Part of a small language model's weights: 6.84M parameters, rotary positions.
Each number is 128 + 24 x the weight over its row's rms, rounded and kept within 0 to 255. Layers, rows and columns count from 0. Numbers have three digits each. The size before them is the row's rms in percent of the matrix's.

# layer 7 attention query, 192x192, rms 0.127, rows 177-191, columns 0-191
090:143178199128144121133116125116133140107132130107105107147130120116136175134134133108165179158116092120181139135055124147101144108125111093134087116141096092133110162146115105141171139141140128125151118137152103116162138134142123120120163125132136103147101154095162117113111117156124141125140082096138135146135119108100160123099166115124110125091095133115146131135122136115137110103168140108103168133103196146144119122109128110119170197132112075139160166134106151141143140175151119124138112131107118096160152105129127157089100167110112111137111092159157172134132138108160102123
088:136132091100126165099148189136138190142111101129125120136201130154091129130158115132144184161136116082152091142151075155121094088142166155141131124120135101131128140144146173140116146171133135149172114113149121130169126153093136127127108140144126138158113109151112173121126108103134104137150099120143105131122152148150122147130135119121149127144110086138071145129093121094154098128143128135090134144097177117107128129176127138123122123132116147114131124079131108106137096143144114153141147113131115094120137138142146103091067112133177146121132136121117068139116147093118075112
080:140180150134131110139125143103144090109131157136113159139136113136099142110130124138143148075158148144119139139139117120137142113111171160153120111131139190067082146118109109107118094158139124152137130128142160115128166170127119156116166142110174146094176125155136112085075120138127144136140134115132123086155156132093112130113151130113127132105175124095135151152171156149115143122165121154159129138119096109143058095151131135146135127132129127139148163126126114119140192139088115088152089127116152126099151107109115159102139082127115131151137138137101099130089153082184125111
092:116145131113149156119105143154151156101131132129149127161162113132146112147117123149106119134167125121101147137131141102157057131079113119102093119106150126132157127122137089108121134137139153125148146144111166088114142126104117109172115150172153116153108103092130174104122118169134115113125196136122142121113078156103133159157163149089166154139147147098152122155144051157144138116125114129142094130109130160138130132115135167113149149131127181156158090094103098128103142093103140106116102120123123097113127112073169122098115111119168109134103111121115168121135171115124089104
099:131155134113142125115175150092145124129108142091119088127142114165160100126127136147098107129117152100107138214088139141102164114128130125087133158096108135136127139111119152108126135130155099160144119139130131120146157106151084151141127118137152131154130148192099157106147127106119121119116134146109158090115156073100154103109135130115124140126129128098121140165082144141088128084156121151119192163131127065118129155144085141115126093112090135136184113138098125144158163122098120130157118161143164115160109145134104131103129118146106161134108157135136145127118153126183146169
096:149112109099108134161171139146079166121138103104106098123110141100113121113116145127140119128172132095117117131126118148160116106126105110100075114141190098143155082150102164152162147123128124082102085135146115173126162114120126135150117132105102120138100168106098124145148114124172120122121117124162101140116114116150109154143132120094114081170134107139117082142149136122114118139105130154117102146137110151098143058155158191106140123145140136121098126142162122123111116138140121129118085138116173136159118099115194140144115174149127166123157128087134136128092126133109182137
095:123094123112146095114097129158139150127104111142166087134091116139120153165150163135143088140136134094086128147140094138133090123124084139107129110114118116120146108121129136167138170078104095144126149127160145138119158160135083176131146132118063118118134135079134123178151105117095139116129107125148130095150130131156167129113130148152139159143112131109121133112173110115161135151123124102121124107126122118123149120179096161088167085120127144155113154112155124136169090108140104167071115119143141146138179169123127121147124130153154136109116147141133202157106122092102093125
101:128100113143110112141143124123119153099105164139139137138118073154084174146139107115080163119122103133129108102152116096148118132127105152137156135150130102144141166155144141116101104099111108111131152112136170113137132159116136141126124131103136117075147162100153119118107124102106146138124116116103123129154138141161119125141087109151101208115135118117084174100152127121090120117150164138111164114102142153141078102153117139150135119179135138123144096146162106126169089097128147148115089125156109146162100122118051135134123134126182182133149144115110156181102131146095128117
093:098109173095109158106117138103123176123104098118164144091079118134194140109096129115158118114110106125108151109138134079143149110129125115112092136162140097137101109128145136122109179152117129102130152135080116127150135165122089104139160160150066114112118144144146125105185118134125136109106168151138124118117110124143125162144189122113127174119100131156100094117141118144116140127109138123150089107090116151101149088164074134148138169107131127141130103151105108140132152166170126150140128117132130112082139100129156156146108170095120162149101124111149120112130146078147125115
086:103095102144156098127107149142135132096113140110170162182138099147123114120176124104131143146130059160119135087116119126106112138144120119127136114154149131105091123151137168124113141129090124145113121105145127169120123120145137104147165194115137143074137126159129119153126164108124155115171126116122163157147093116146160128153116170135115164164149061087120163104112122170121100144122129136073124127140106139106121139162133097110107106160155112111146123119162193133088109127106130138086108141106167142147138116108114145149137103147134128132119113122161071111149161158142139118
095:124121086139127139143164139188140130134156165142157152092115106136092144160138136095146126126099126100082108113157094148125151120119157161125163131155126138183134171127099131094130122136100092108143137133183091129139127116160178119122150188093152145126138108142135146142081136074160131136139153139116141081115104099100124132137099124130111182091154121144167130100108139142138119134123126134154159165117109158164120085144160140084134138113137127107116086142113153129150133166132169125120122132132098096147127141111143133117195156179108157140139136090129133119128107129141147153
099:149124145068084156094146113105145090150125090144128120131136077141164147123142165115127113113175136121088128102137134111143134136132095137113100151131127135137175132098120140180105137108076146134138144161091153140100088159129124129177103103120153133113153189124143102107112117145143129122122146113118125110132187081143113145172117121084174149096117108163119152133150121131153152121115091122137098106084171140104107117121104071149145130150128127110132102061131144119124133132120139143135095081125125126129106146135142098131115149140151096135128112133179096134105105134102155156
092:134078140132156140138146138149114144092129159157085052100135120092158103150110149151100138145148170098107106128171110101142125143145120144129104160143146170129154130112131124098111134112147129143154112121144153165112145141162137128132151179115154089081100155145073154119095161152109104089107136133155108124176094154134161109165125096130086126115126094099116128145109111084153117130121125129082135154109174103111173139161148087121148090102126098110110108140123137095124134151096141083133096130116104136107098142117115130129133175085134140130140155108132119143103151138117125123
092:122126116152145153104173096152149108107114138133158089132103122110124122104115198125129115098146082142093152118107140107120102146167122095111127144129159143117134117114130137154128091104167106128139125151102134108126141098126169134123109146098087139167118101173111125106109157134136112123140126137110096143115128139117094115145112106148156086090149150102132151119089144055110146161146167079128118166106167098125114089141108134154176158119156089130102143086173120156137136102136144069131133182135118130143147145147102144117142130134100134164100135129093115120148108154153078125
095:144119128134136078166139183146143131115133151132142143128142170095131115152116114087136149091105142138150085129115096113114137154131169127122116146079134146136123114132139150132124117111101123131114112130126094118139147141134108094153095141119125095129124145116084144154124082131139140133133132076124120126074137187107163124088155099112160090127122113117146116139099107146109163127119117100140113115118179152156099133147127090113198128142126161140120111132162098164073156161129117143177113187176178119116172135147156143133132152099121110178098105125122109119147153115109146158
# layer 7 attention key, 192x192, rms 0.129, rows 177-191, columns 0-191
086:138138122140135109122117160138104120142133102137147136073117112148101084117096142154123169089146116088132080166103131138144163104141151127102161126109112122153146151068152147102091129153163149201121112134114137131152110106126100126096114114113128099170145142156100153123148132108136088114137118121118140102123088148135105120112144092151177116084131102108088127150109115154108128165140114119135115165158106135118097157166113111176111100119079129123090192100174155127095125121114133136112082116126152125103152118136129118089119124106111105158095121148149098132145111157119093127
088:083130167148144089150111126105122100103135159127108162122128122136163115131121131131131110122143124118178132058158151137086142119144091113102127188154123127127123149098111094109143127126148126152089156159137089080124152126151105157138126106147136159080121130129108115087143103132112157109144115125114147102087138154121129120104175110110156105120155125089130114119158093148091145131119089105146122138129106117149090133111142126164153168128177141143085130176142096131105132142136121141126120134159149128115137100161158151109213148131118167115141150139140182111157148161108147135
122:138125106149138109118123133114134149133127139138164157090137120145130103131122148130124133125156151118077123148169148117045112103101165156164140147127135093175154117115090111100158141110120139123127142143089119063100097137147136106165153130156114138122116166187088125133163098123136144093089101103141139099107131116118111081167126081096101109110163107115171107141124139149114102099125128118135136140173111141173140141112122112121131144110122096162145103124138114142188155165111158132133107111169141098099121113144121110097146155144114100109149119099171132092143119088123115151
099:140114148138105161143117085184103091107095124133073122179125136110123130072170141132143143126091116124157109118157109146128171106150137127168103134108088107106120113084150142128123111090130113104110123153142124152128136152125180124097138120135093073084153128150109121125130121173083112145137136114137154123115167118154104153111124134179109125159153120163157121131126130122130123139136122143071124127120113135147149096126127138127094095101111126111101133129145120110108092138146081094177141176152103124121154110135110125173111174115089167124112107155178145091130100158134120137
102:106135091102137155153142124148127122131131132146117089126100136122155130155128147131125144109127079134132073121155140132155113092184080141131074131148114160182157056155173138143128106121132130111122123148124106145129130104088146133137119129124125129114148103077158113118146104089103120133188111121139146135168141128137105147122124087099155158113130111139134130134169196108197145182115130132113078145092100120131079131138159127116125122112201130095143134102131134134100086115124123116123139106119109149166127107094113120146123143151160108149147135150127118135140129130097140138
094:162144122138114131090157112144124143115136135109106115112129120143085075102097108127111140139117142127114119156121166169142109129139105128161140083112114153120114097149122157140153120113174163115127118156128138073137170158150160128100146104101126097122156135124166130145048105124117127106095141161125179120089153148113120108145149127117108170091127129114066074128103121122137164104147133097129150090125150145160092130120135097165158126112121180161135156135098132151079126148114164171133127174155135113129136147131117123139139156112179127111146122126123103107161149158141115155
092:143154139158112113145104162122147103136137141137112173151145143097154140135141124146113138144155085119105112079129134140108137106107133134182095144138123137123108131111084127109138127108117159104125052135082093107123085123113160096133146129128140149165123168160119129094096107151139156153108155148109111116098147071083116088104155110145132133142114147137127119146120176138113113068140173116148129197159133116135078130096135126142154150158153138120088129087119115152149167147122133127143172153111106130128141103137162161114115106139083105157128127126122110092140162145154102141
093:100130151110162137115146145105156149109141109093139170112116124100131148122101139128147068144146134125106132109153139093122129161135092107093100140091150097106106150131124118109121091135116147100153181127151100123117108112142146128157134131140193149126072154142097147073176129169129119103108140154122097154096085088105148171078128048128164104122144084112117094161147104106128096115145089145128123137102124116144092130127109128094106116127099133105118137135136167149143139133110126129119142146141164121121148100130156140147114155149104089111143146136156113145124119126188118108
093:139161115119155077128061147151148070111139120171135120132156127077121093117151135100132138153112143136110132163126128112130099105110119103128149102126069115132121085118162149134119135085154125164093111133146169123125154126121137115167122098116096138116110101158092091201135118167133127143089104164137121107115148148110128137101121132141163125148172140107156147086122204113155156138149152156147114132121182123125101143159143133122116131097100119110100100110128146121110132102112115135103130149117109158092106126157137150122129126098126087099091134135142142124099115171157114143
087:157150181106098132124140136136142158141107114184113120103118163113098139107111120141111113138141150151124130159115122154176197124163107134079144151161112071133131115159083126093109155126133141097099116149136125120132130145115137169137151137146161120112103140129115132106118107144151135138113105132151113084137106118158092140132077044125119078135148152122131145128149115086120126145162137198176135153168154122145114078085127114166124142136138158112152141165106119140105137131134163106120108082143097136126124133134114142133137136125102151113120163132118134140092127124128179124
087:092111169134153111132159144095127124092117147120168130169114133137148131108141150136106095142144138188140133126140154157138143126125101104142122138106127116101116106149128116185152135160132135080113144097127159115074143102103167143149163101132158144141088143109115089096124150199121088131119117121122157164133100173143118120097123148122105084132171133107159125143143143085110087123106100143138141079150109119087128113104149085155141120121164154102143137120160107141122154140139146129100145148128139169100126155098150144169116130103153154164109121090117073145116142108112129094
092:115144117152133135118138141132114154104129140117116142102056106119111116095099104112152144092104122160104116161121121131090093133111131093135161129093153073167101119106124143103112150105156143114104104054135149137150151133150126094117091130134131146130138109148145157135150125123082117129100134084132132118124157141199145138092157127096097149110162144107170123145129142103163139098104171150121153140096141147138135168129149142099117123091134120117119126150173118119121063141143139137097178144118133104093141141101113099133181135130114100122130102120067133106122108108090101113
090:150152176131140139125159126094163131150111117136146200158133154080090136101121116129172132124116128152151134137083133117140096117105099136132127104136113110087131127133146161142118139135097164149169107110113075118130159106126147124116120100094109087084112088097127139113125122140149111141166071125106134142141176105151101159131097133092191119162121133157180099103148137120109147109135112149138142173160132118130082144150132110166093110139101149138108161090088110134125111143129090109124131120143142092149150103143119123091136104110164112129136143162128084147128138095115150119
092:106182130154101137105130118103127151123123128134144119105145090159148107142116086087153101169135095111117102118155108114123140133107116158120104093126079159173102145127080132103114170138091125123133134118125123113113132147113105130135126123129184125082140150136092097149120112124151128131118103151130143133158133141165098105098139177099067147138112149108109146165187118166078101128146095134121059118091103110121091140092154139091140133156133157104115137129115117137122110156159124116135078135133138107118083124110072101074112145135131110091122142133140106109149113122127113125
082:125162104113104137071111093135139146098124132138132110132165112114107140148175152125123121147112115162182106131138120106147156151083078133105120128105158125136141130086137102126123138150149143130109137123118139108115165151095121147090144082080077105091172126139168111111143104094124135148075125088157155127163103122125127124141121117122133139142145147148148112139158092087209106135141121125125109114099167106125102150143113090089095154147137111150108139105111171118122114126119121096143118124099164144123120084098145141119127101136154122099095146162135119163139131194114116106
# layer 7 attention value, 192x192, rms 0.186, rows 128-149, columns 0-191
127:105132184148161140140161099133128111114092145090141143133114089102182084114088173144121106130161107124131147144161139121118125125130126116119122110151142118172118161133174132139156145071136121132105156082144109159124094117155121142129119115148133151092171119118122131154107120123125162079182142118112148124155129165138165157102137106097123123132066073128146114166130104114155108118087120102161130081133120121116149141149121147171094116151132107140126131130138140163080143123175094141131163113146096141146137105116161104126102122077127122112126129089122112154095101142110106154
115:121129148155157132110061119103120112101124142126140150143128138142137099103127124149120104105148134183103166139169151151128142125122107172170077128159145105126151144139142130120158116091142100134147136098086119132111101162132144143121101139152098162136133126114097104123104086155142149106112086175166122142109144123081155135130124146101111132120122097128154095133101137137105177149085131126134145109128102114153112142182125132087125113172102112088120087107111075137146138091144144086130121075150180149127120126111119081144138126104137123148114125172169114149153121072136128141
122:141124109127148116128141125150105144108103141160103086149141115127183151144105157167161154074125142123106119115108142130144122144111181091094150135150108175114112144132171148126163157111109185148138126105132113119094130115130057117151125158083151112134162116123147155175164162152112116140151158103171138117130095154124154160121157124166161138150092152115150124119134159121127119131124118122178109074135164107166179093110143144138125106153118106149116093130167180106122134121117094137185114144145141102147123110137112134087106141128101148138124153113131120104106143128126123123
103:099120126102093164121128131144094177105116149135152090151101105140121145098128097104160098115150106138135121135119158088141120165092090113107128150142093114171117122129148131128105136098121180114106143142120124139090149182140144122115145104112132146164122094111138153120064099116152118113157077119120158129106111095103114156130166112127138128169094064080163090115134107140128117126131106116096151093133116141123143129118109087136112110126169111166148115129130144159102144129127137153095160128111074149139167134142153166107119110090077135130148170135166098121149112118146102135
122:112149130125138144104113137123096092109177086156149137125079085151143079139132156104145149094110084110121113097103135131148155115100090143098121184132114144134110149110121148179153167146091133112119115131175145145129143134143119103145185129115102123119162151101190102136123113108109115169122121120129110140136137180113116160148126145084145108170141143122155069118148142165158160161136149119107128185110095102119122132150159126133142111098100142117103141134150125149126141146106129135171121167152170126108124139131118133155165094156098125133133072115098124127137152119130131104
104:123071081126127087082124147111108165128147112147088112108143165120154108155120142152102137134145179124134117143122157125124084120110151114113164142139122181144089177158189147095157125106128111172114117124126150095133133128115128148091139146123108146141127101143172119136097134135151130128126122114113113125114152130116093136124124146118127164148126134122136117155070093159149123121116200162155122130113133140156122132142130160101118139120160110057110106166125083137155113168125097115102126129180146137134069155094160117132116110120103116151153108121088108086140127134113118124
134:129141127121144094068123125134108136097116141144104094141135118145159136158139138163122129127145140135133086166090092113158166105125145108123088140116108146133130152108131167103151135117099172136112121127156157140111133121114100130140129099143124104113158136148163101111125130122130179132135146064096164165139125125123169176122182140120124133148086130115123114127132128170122162125142150133105070132154151089154190156154144129112106110151119123105147132167134089138113162154072110096180083163167148153144144121121135114098092141103094137146094125111122088098110135109144110137
115:119139097158092115133132148157125098138078097175118099142166139131123204179165120106141110120105109133113150135109109132145122090160128141100100181132109158101101166119107132113126106128094154165187108116145091123155133164167136161124145174120102115105113129128161136102093121133120094105145108137097068112133129121141128126139143146136095137083179113140121127113131089116114129114111165137148141121090120117124105127145142115154130138137143164120129103101117134141119103112130111144133146110114146139151151116138088123086137091102118154165109098105106149115159194114136112074
131:183130173138132134103092134145103118168108154148104154095103140092121142123156116089158109135086152124134142174098088171138168145118122134144139145096158081119146140098166130176113115164155142100123104165152169149124135114139116146158079133148132110134099079082111139123129124158123120095101134167106101130099133158123186141136141095129107097123127172111132134149130144166138117139118093155146110157116152126121148148083138154129110148113089118135138118124121089128140081133117118126169125150149107158106126128098159110105140163133125119094082115137115113142139119114108080089
104:147118107137091113090117109115165094154127164147132130069129094160112116146105176154140158122154165139147117106119106122112122137146111126110146144110121113145130125135103118177114160147139126097106117142129117116139072131122132108097147140108133153157121159137093135164115133138162124157098133149136102111107160159109110161091085146115092121071131120143148146128136130099106152136139111125136195108142117143124121169123118129165138096102094101168138131134103139122143158178159120215105096129079108122095165118122119153125113113118169137171159137142105114087106105152161138124
108:135138102159098142100118108090150151105129156139071158175156158156143136165107125135166141089108170135131148142141118152143102102125124134120165143167136108095119188163125126125098126126177142102154132127128110096145141139143157083086133106133103139128101120153113122098128117146132132145095109106140149111107143089157134116097152144142137091146102180123113109079139108100073164089170179147125105139145142123135099097149099119134112126081153110084115104142155138131130130122116143120128122117115169130102137170104154116131166084159096149127115118183136118093136134135127141109
134:091154117122101157182158154143119138122148137098140135145127156156112144137128108142126170137134108145123092118100132149091140164102141144104131106126076128109126111098127101116121062132115140140120123201126106124105144135147161100139152113112117091140115149094172105143107116089167086152088154093110139160139097152162087112145152151125108138109164135107136128122121110156159118129131087107094139092162108160080103160102137122142059143127152126108154151092134108141131146129146146117125141111090115108109105109142106141126151129153120132164098115166154102139118120146188105146
114:131113106107107153086124157071121111138123129116138108099128119190116144147119096116150129154136098114157095144114135150084110145114144149117153128178144096097125149113090115141192095158130145186137117113141130114133121089105118100137129166081109086127125117138145174125083112148111125149151171131128122162102128128168111126145110123132122181126120147110113130143114115132131106163167144176122134155108149119126115117118149133142124127085130105154093124191184142149137148172160163148165127136160082111131109120116177126130143099123137118102117160177129151147142113130119144161
110:097130123128132102111096130152130155110125071189120127114107151113145133173110135118094088097134133158105128168151168061120118128139105148146134155116160110134099129142151093180152114144128121103116147107157148143105120136128116127099108116146140114091133151129171139103110165152156163140135111131099165143134127146114140117160094136149151137132166125084162114115136111081102137141131141126145091158124127091135135134109122108118124113115107121132108156138130057135107142128111152093161105183157151161137112157132088128133159111109116121101082082155098179117141156126099144078
123:146096107138100129155142118144103118147142131151107155133151158145087120096116066082123121144091144120088099096135103160143141158128104124131136107139096126120140097150163081116141084147140111140074091135128139142142123155098144121142117134128130069169095118114159139124095143119128137121118113131118122164096108142101116096187081111130075127167175162124115141158107134146118111137141115107087119133084107156122115125108112120131160185142143145114136139114108103174156098138098138121101139135100106154135086165136153165105137123180148092140085124125139098143142128122135127095
111:145098099130126140123109103159090147109131165144088126155109092083123139128168114130141131130162181131140142126131114146168107145114137120088186136157119118130109117120103169125163119147102159120155141102107143135087115150131064133153116154131137117111118095144129131102172133122124173144112111115135138117113102127122185152128124145112143104107129084126118132136097171141128114134183121143166127135144118147136096158198162141096131127146136095135132166125147093154110124088102160095149092107129135115150089164127113154085041114136111153115128139166134131116122130136132099140
130:109121118118098138102124096145132158151175084151170168136124089110127151179116131133097087144156139115121110091154142108120125144117130138147140099128175143145162165115159148157130147189151159140139133127154170154121155171160089111125107161104156127115155153154132153118147132103088111143119144140106123101117143151121127119135122129092147162146153121140143112133132127131090110120079166144115097137143140119133189094091118146173132140105104176168119104108143143116078126126101107110135106159092120164099096166125139148141102106104144134127130144108074137166126136156118161103
107:119146115114124096137132151116124148129108088070104116098134182119137131140109109124118141128163077142118137127088093167089136117134123164102139145094086133092112142128123135131144088137171125103110108177123139077127113102103110128130105120164106094150106099120120127069093137111150128137122113163099143159137119107134132135152114105143112139130177122103122161119079116123136120123143162117116190149137151127092097136112134106091105147170160144115172142130141080167120156123097106116146186100132142127142123123168086161146142127150124078125092105165137126118161136107141160123
110:167089110126119122136112138129184090136112138130120080137138081124121114137116125133152164121115131164132085120115132155146106162121133100164104126151151151138140121105104157146126104181128162130113155127116163109121120101146106101120098146154146067153147084148097139104104150145139113138168128124112098083158141132131129159086075150152080100086096117114160136133117139164155107118127109124115136107138145136139158096120139116153158118094102046106150107157134114126109143157123118165112102165139115132167114092173151111111132141131122130145158178146132106085110148134107131149
108:166095126113151122148165130092127098123148146123138092132095125077121144108123135102089157130082145126119202155120101172120143106112075147124128147121145134121120104156153069093105121142101101141130118128100152156084112174126145144121070111172116122138126128107121110141142109146165137144079125181130118145111110135102129099161108127117141147179088152118110145152149157164102112136132092107114123134123136148089113082094103132119143122149154136170152092139111102112156170101130141128120100153132152132126123129108141116126154138153150095123149097168126159160129113136142076125
110:128095088089134065111099129136079084106110129124099134114156138123095117152130163121141139112116143153128191113140094118127141091136138140131104122150158131115121115165144148135114106163133140111172148088116086125138113122138143160113117151165091175091111078125141115114120109126179089108134106146130109087110170127126128156136146146132082162128134161094109108130121126170164129128099189140117103154126137128120156101169117152118105109095103155098125144173150124126156126100146145148119137128114107131126128119114168102105174119127136153108145149135149123194119160095162113124
118:091170123150104164153125142134125112101125116099159182133092111129114180103141118109138163131141105140133151150168154131105142169119160150092111095144150177121142064128126073134104075096125126105139110121099136157110139116132128165129135148111152128147128163113156134188122093086155116133114128137164095163121088100133104126123133134122139101113095132125119115127094140109117101123151123176129143125148113161084131098146135125136149142140165172139112189142116132171148127148165114108141168127118146129160106139144152115119100119106112122126115132118169116124070123159165112162
# layer 7 attention output (transposed), 192x192, rms 0.131, rows 128-148, columns 0-191
122:101146219171122156107135113083139143125144148085112146130140123120126117137117141146127134139138117129163123140090166121164136093123110110155108107165111115141133159079146144125107098086136137122090148095170117169143210127140162159146096123143120152111159107106153122164128122108118133121137151095133108159106097168130176114121144129108132145103084116114135124145174097167155143141159158105115140153140129133145150116120127120132149087182131162137137140154133151149142155140144115125128150136114088119124121136119151110128106145166131109132141115159167171182149083105127109133
111:086109110124083120074106192131102169122116121115159112128143130101107108125144128125120146103130156165139123098138091136133127147148108160131110087166127089142133120134123140176156107112095137127159134128136110141096108153155091142148134153129109122114143123135104156119113119125143101144160096127121108143124149153104168086138126151149142119132128108151144134128143154183148162131172148105162115137174172101153153181169128125129140087130099141165120091129111140140128130151176122138147128132162163189113170146133127137086115114097184124167116142186121165143115130141104110138
118:124138131185138095148178045104143121121129140116086133140134120091118164153164147113152129158097102161194121144138124102131169139113106123089140130111126147124121129115120123134113124164109178143137131129145120120109151150147122121141111108137103128118142124178153177167155169108133133129114079093138173173125112100137142172114101108124126150099110103124133161101168117102140116107134118109134136114113129148111146149121083122161113128138143073122112133158132137104146083109084123150144136166149104113137101145124155164117117127117076128125132132138152164099102140123197114130
103:074171154135080107142120141126111144151125101115157144111102160130124109152121117078138122125138108149126096125126107115166088121178127147161134142127091166146117143109143151122125125097174171108111163168119128137096164156123153157114138093098102119126128121108123132108130136085114154117150094101114138097135153165151160197133169132091146124175110124125131164114179114159112129148100142130140120178141144168090135117114156146120138118115104127170126162122148120148108100130095120129131099099153112140124163125132133089167126139138124147066121127116148113127086097145134116186
120:105125119159139156117101197156094146142140128160179098133110163123150175113120138112156136103116133135111148129183127091093140174111144122122119126097121112129125138099149152130154131126108123115082118120154135102121119087131127077147157127177072104105111138085165149114123131141164102123075178138141169156134132138137130183158144114127103188115185111108130084123119147141131132133130109129141119089126111112140099184101143144126118142119128114141140103116128145119117100107128134099139125125120124117085117135106145141160108095122093089149123139122107158083137078103154114139
102:100121083132213082121108121144109095139163098090147136100080154136142137102114117127137147144133161127129140146113099122163178133151169105083165130155107087152123109139161152141087138092093127117123121104141118076119107122109116121141118149144101132144093113127078143123111140174111131090103086172104123102150149120139161113134114117132134173128121117124147176135123134161153121067159159116142156134117139134179106120125103131150132128132115115122108151134146130100106140121151155122151132095184117124131134106105136130128103138116112175162104122165155119111166165133119145152
124:096099103147138104130110128148132097115159129126119138152114127133128164161160131133106126146116106158164102176139110114103143119121165134100147154127078129119133163131161114163144103117136176133139136105152156136087124077097169096126085110128089141109126142104112159074095157153122147135123107123110140155154147075148150166117113077149079136130112131108130152112131127165129132121134058127116115112142152120159146159135109136091128083167153109120157160172143123118118116128108108090171138184120114124096162130149100112150128093127097124120160142159161148101122126120154138161
113:125155104180098116130113110108107142106139114139129170189156129129137170106107091138103100097105097158143168128138159096132137132165121127131130159090161116160136104140121130106121113068115172172118139071102112105116136095145099145110139131076131118137139155131137134114166121134114111129091095159091148099139144160103123138132126153134124144141171127081154092159129134095106114114162146104153139104123144127118095122117120154099108148147123138118126164123144139163123161094153135135116130086069143091145179112129098138101130135104099120142127118124151157115135195097144151119
125:150049131098108162143093116129105140151115109156115114146139121128152140121111159113107102182134113124142130144103118149126139126157121144130096115160128117128139161124135058138129139139146149158095101125122105134083181101140138146132103151136122068136140114105112138123100062117180103100128137151115146091118118098109173133148119119098142147152125148129118135113161134112129115144122078100118079115144152131093125158136079111105137143100138080155121096068134118119097107175127146159153147166123122137135124126115126162139158103112121079156147116119127131101132171113114153088
103:148099157120146149146122109119166119114185137143106148111182137143169073148108164097144123137091154090100156125108104124130112111092104121145126089116144142137134145109102161133100153121143104117074140138072138097148029137162122113119140122143114147084143101162121132100167138150084108150105141136156124083133117154145153151124149135137138099099158154170135120169125120130124141120107125092139162163091118142125131132114132168158125109114103143091110144120142109136128107161100114125123146093125137095129143144165137107128125114126160126158132095165155116112132105090134089140
112:084107109149117106122127104117128131165098098104100147157150133129107135165121139039154127126157152139092101149149137110098108156084154142110146117117146140112146105125128141143105115117135152150102075113076095153120041117119113126094148107103115157151102096151125127108137151137143120143126119161112102135137171115130140088089135136103130108104135157106110139102117107113116125110130168139176101133186134169144113119132136131147141124082088125122126155177114099108106129108136117109134132103114183121120122109156112145140160095172120152147113153145132135105105170092141140125
125:121154141100093160134150181116161092158162105121159130124118113141088162115148110109112119137082083125117096100119096171142117109122145126116115140127159144129086123152130148098144098148116114145132149142161154114124098092098139116090181125096145103126128136119159116105110137113093178144126114121158117150110175139119123132152062153090116131167157161141130131122103130126110088106137099148122128163147084144131068070103102160114091143099140126137125159124133137112103114134113143121108151160103106132163137122171117125128123099126116162126110099093131113148090061137113129136
108:136129128105137136113152113110140079132167153117106155118148173170102179134142068091135117126149114125125113147142117096139162163143147094170145166160120120135149111147150114133141119151102121156113102146135137079143132110114096135110115096077149125119080151177126125170083081143131141133106146126162138090108135100125128143163149130139152160091161145108153144174120120109154107161122104105150116113127169171120122143124147102134119162142075116127108156147120118162136133151142150121147087079112090134098089133152123131130127107107103142141094107100128139099139091155116121177
106:115111106150150137091124086149120104137146086180142174114111174146132129142142126144127134081112108125150151154135131082116124130155121113144150129113111110142144115116163117134171138130168100085174123139137139141131139119143138115113117126111150145111147133105150136120120153154152150099131138143113165131149102123109157141160119139151129164178112123125172113130132101135123114163192149182146133114149114141133158133103106135160132123107124139150128100126134094130089184085159101059148183122158185145114140155147110154169130100137152128126131117143160125081149106104138194137
118:097085062089125121131134129140107155138121106124180130109088120129146149114150127089077117110135098101091152095123124146091121132133124118107129136158124139134162107127160107134161113156111078096140123137151135138114157146139154129115109158086132074176144108154097106086079160116113117155139080126129165121109136152131127111152118126092127151180172130119141146181104125114106105141097125131116123130067120147128141091127102154110156167130142123154150116047116147140126124119114158144132134096151097145149090125107124137115151119137149103120138142110092115141135123176117136104
110:158126113167154101125102143116102146152115111182105149140108106134180127154114160123134158109104134166113123115110114133131148157102122160099151075146123150073156125143114126128136133111111135151128175111154085149097138125146133133117106134096139129130155093119109105116162146145174167107170110051159134092155122111159152198108178124154139114140116130106114185143104139111133152106144124099109124170137123116143117116173121126101153154115115069142140124133154159125128124116124089123158121126149146146117096114129154137076103126150122136116150133164139119102128083157156137128
124:137097078131114145168112100107142130141116119181127094110086130123134125137119147181109137155106113103135135126154149095134174124126116117123133126103164110152155162104136100147122184137106166126114082145161115140159181148124097100165093133125152127090173127119180132131138152139111135121156139139148150139151076120111152130112171109139128141148098116095124100150115113139135144125090152156110172118121167169140137158160123133179147135077156127102165120116119097118117137079160143130090136095126143124127132139115141090153086129098133104126117108082144164151108145129132106162
106:121152151104137148084118147141107120125127121144123151118121132150116173151142111165125064106127101132127112109119099137113121096113113158122176167115084097153149137127177121150118126164180122121128159115123130113124057117115124108125176099136144113145093131130117099129094097139090145101150118120106122098119125166118141126155128125110138201138154106126140159139110153127149142155172115152119110124123166120137129105146147118072088137132107119142131128135153109122125150150156138141160158119108114172177120107173060160118153110160143180101134122103112069122134105135118133113
107:162122125107161139155124080120151111106144151096123150109186181108129107144153120076096148178112126130165149149118095197137114085155156131175087167140139126117181130118089111116096140138132126133112143145113091111128121121136160121126141106132110135111123106100109143147146153159154100171131098100146133122116129074140102159124161107135121150113119141164146103146151123135115135125158139134144141091127149138110173129143149117089134128095121082088126168147183131107135089138151127143128101134102120132181104108147130134080117121136159124128105143145173102123142125107152098148
108:095143140103121158111147149116148148150113111139169104106118145073119092095154184132114147089106096109112165123102112165086127122118125160062094113142153142098153099151170108120137120110121090115119113147114120129085133152113146130124094113144160114163072114126131113121124141115122146103121139107114138138147124149102105125124093142126134146134108169125120121145084138129142135091098138080088122112144147104064133161112130101141142124111118124126138094113149103121130150177121143145127109107166115128156147110137213138145165116138140082120098159122086148111104165110103153125
104:106129070078105146123087096098125115125125117123107140142133120106146135158087131116120156121099118153111163118119102107120148150150138165153115131115158116170112130129097165127108131111096150182133121118113133092109109103078142183134104128127106081128125116156118088107170106098148121109075183113097090103113165101108118114137134116137127134130086140121158101124125143146122181115149134091166133129107147124133170125114113075154160134116100135130147102142159128137136160159159144093123080144116087152115133095111131148106136105110114134153098109095122159150131176126144165097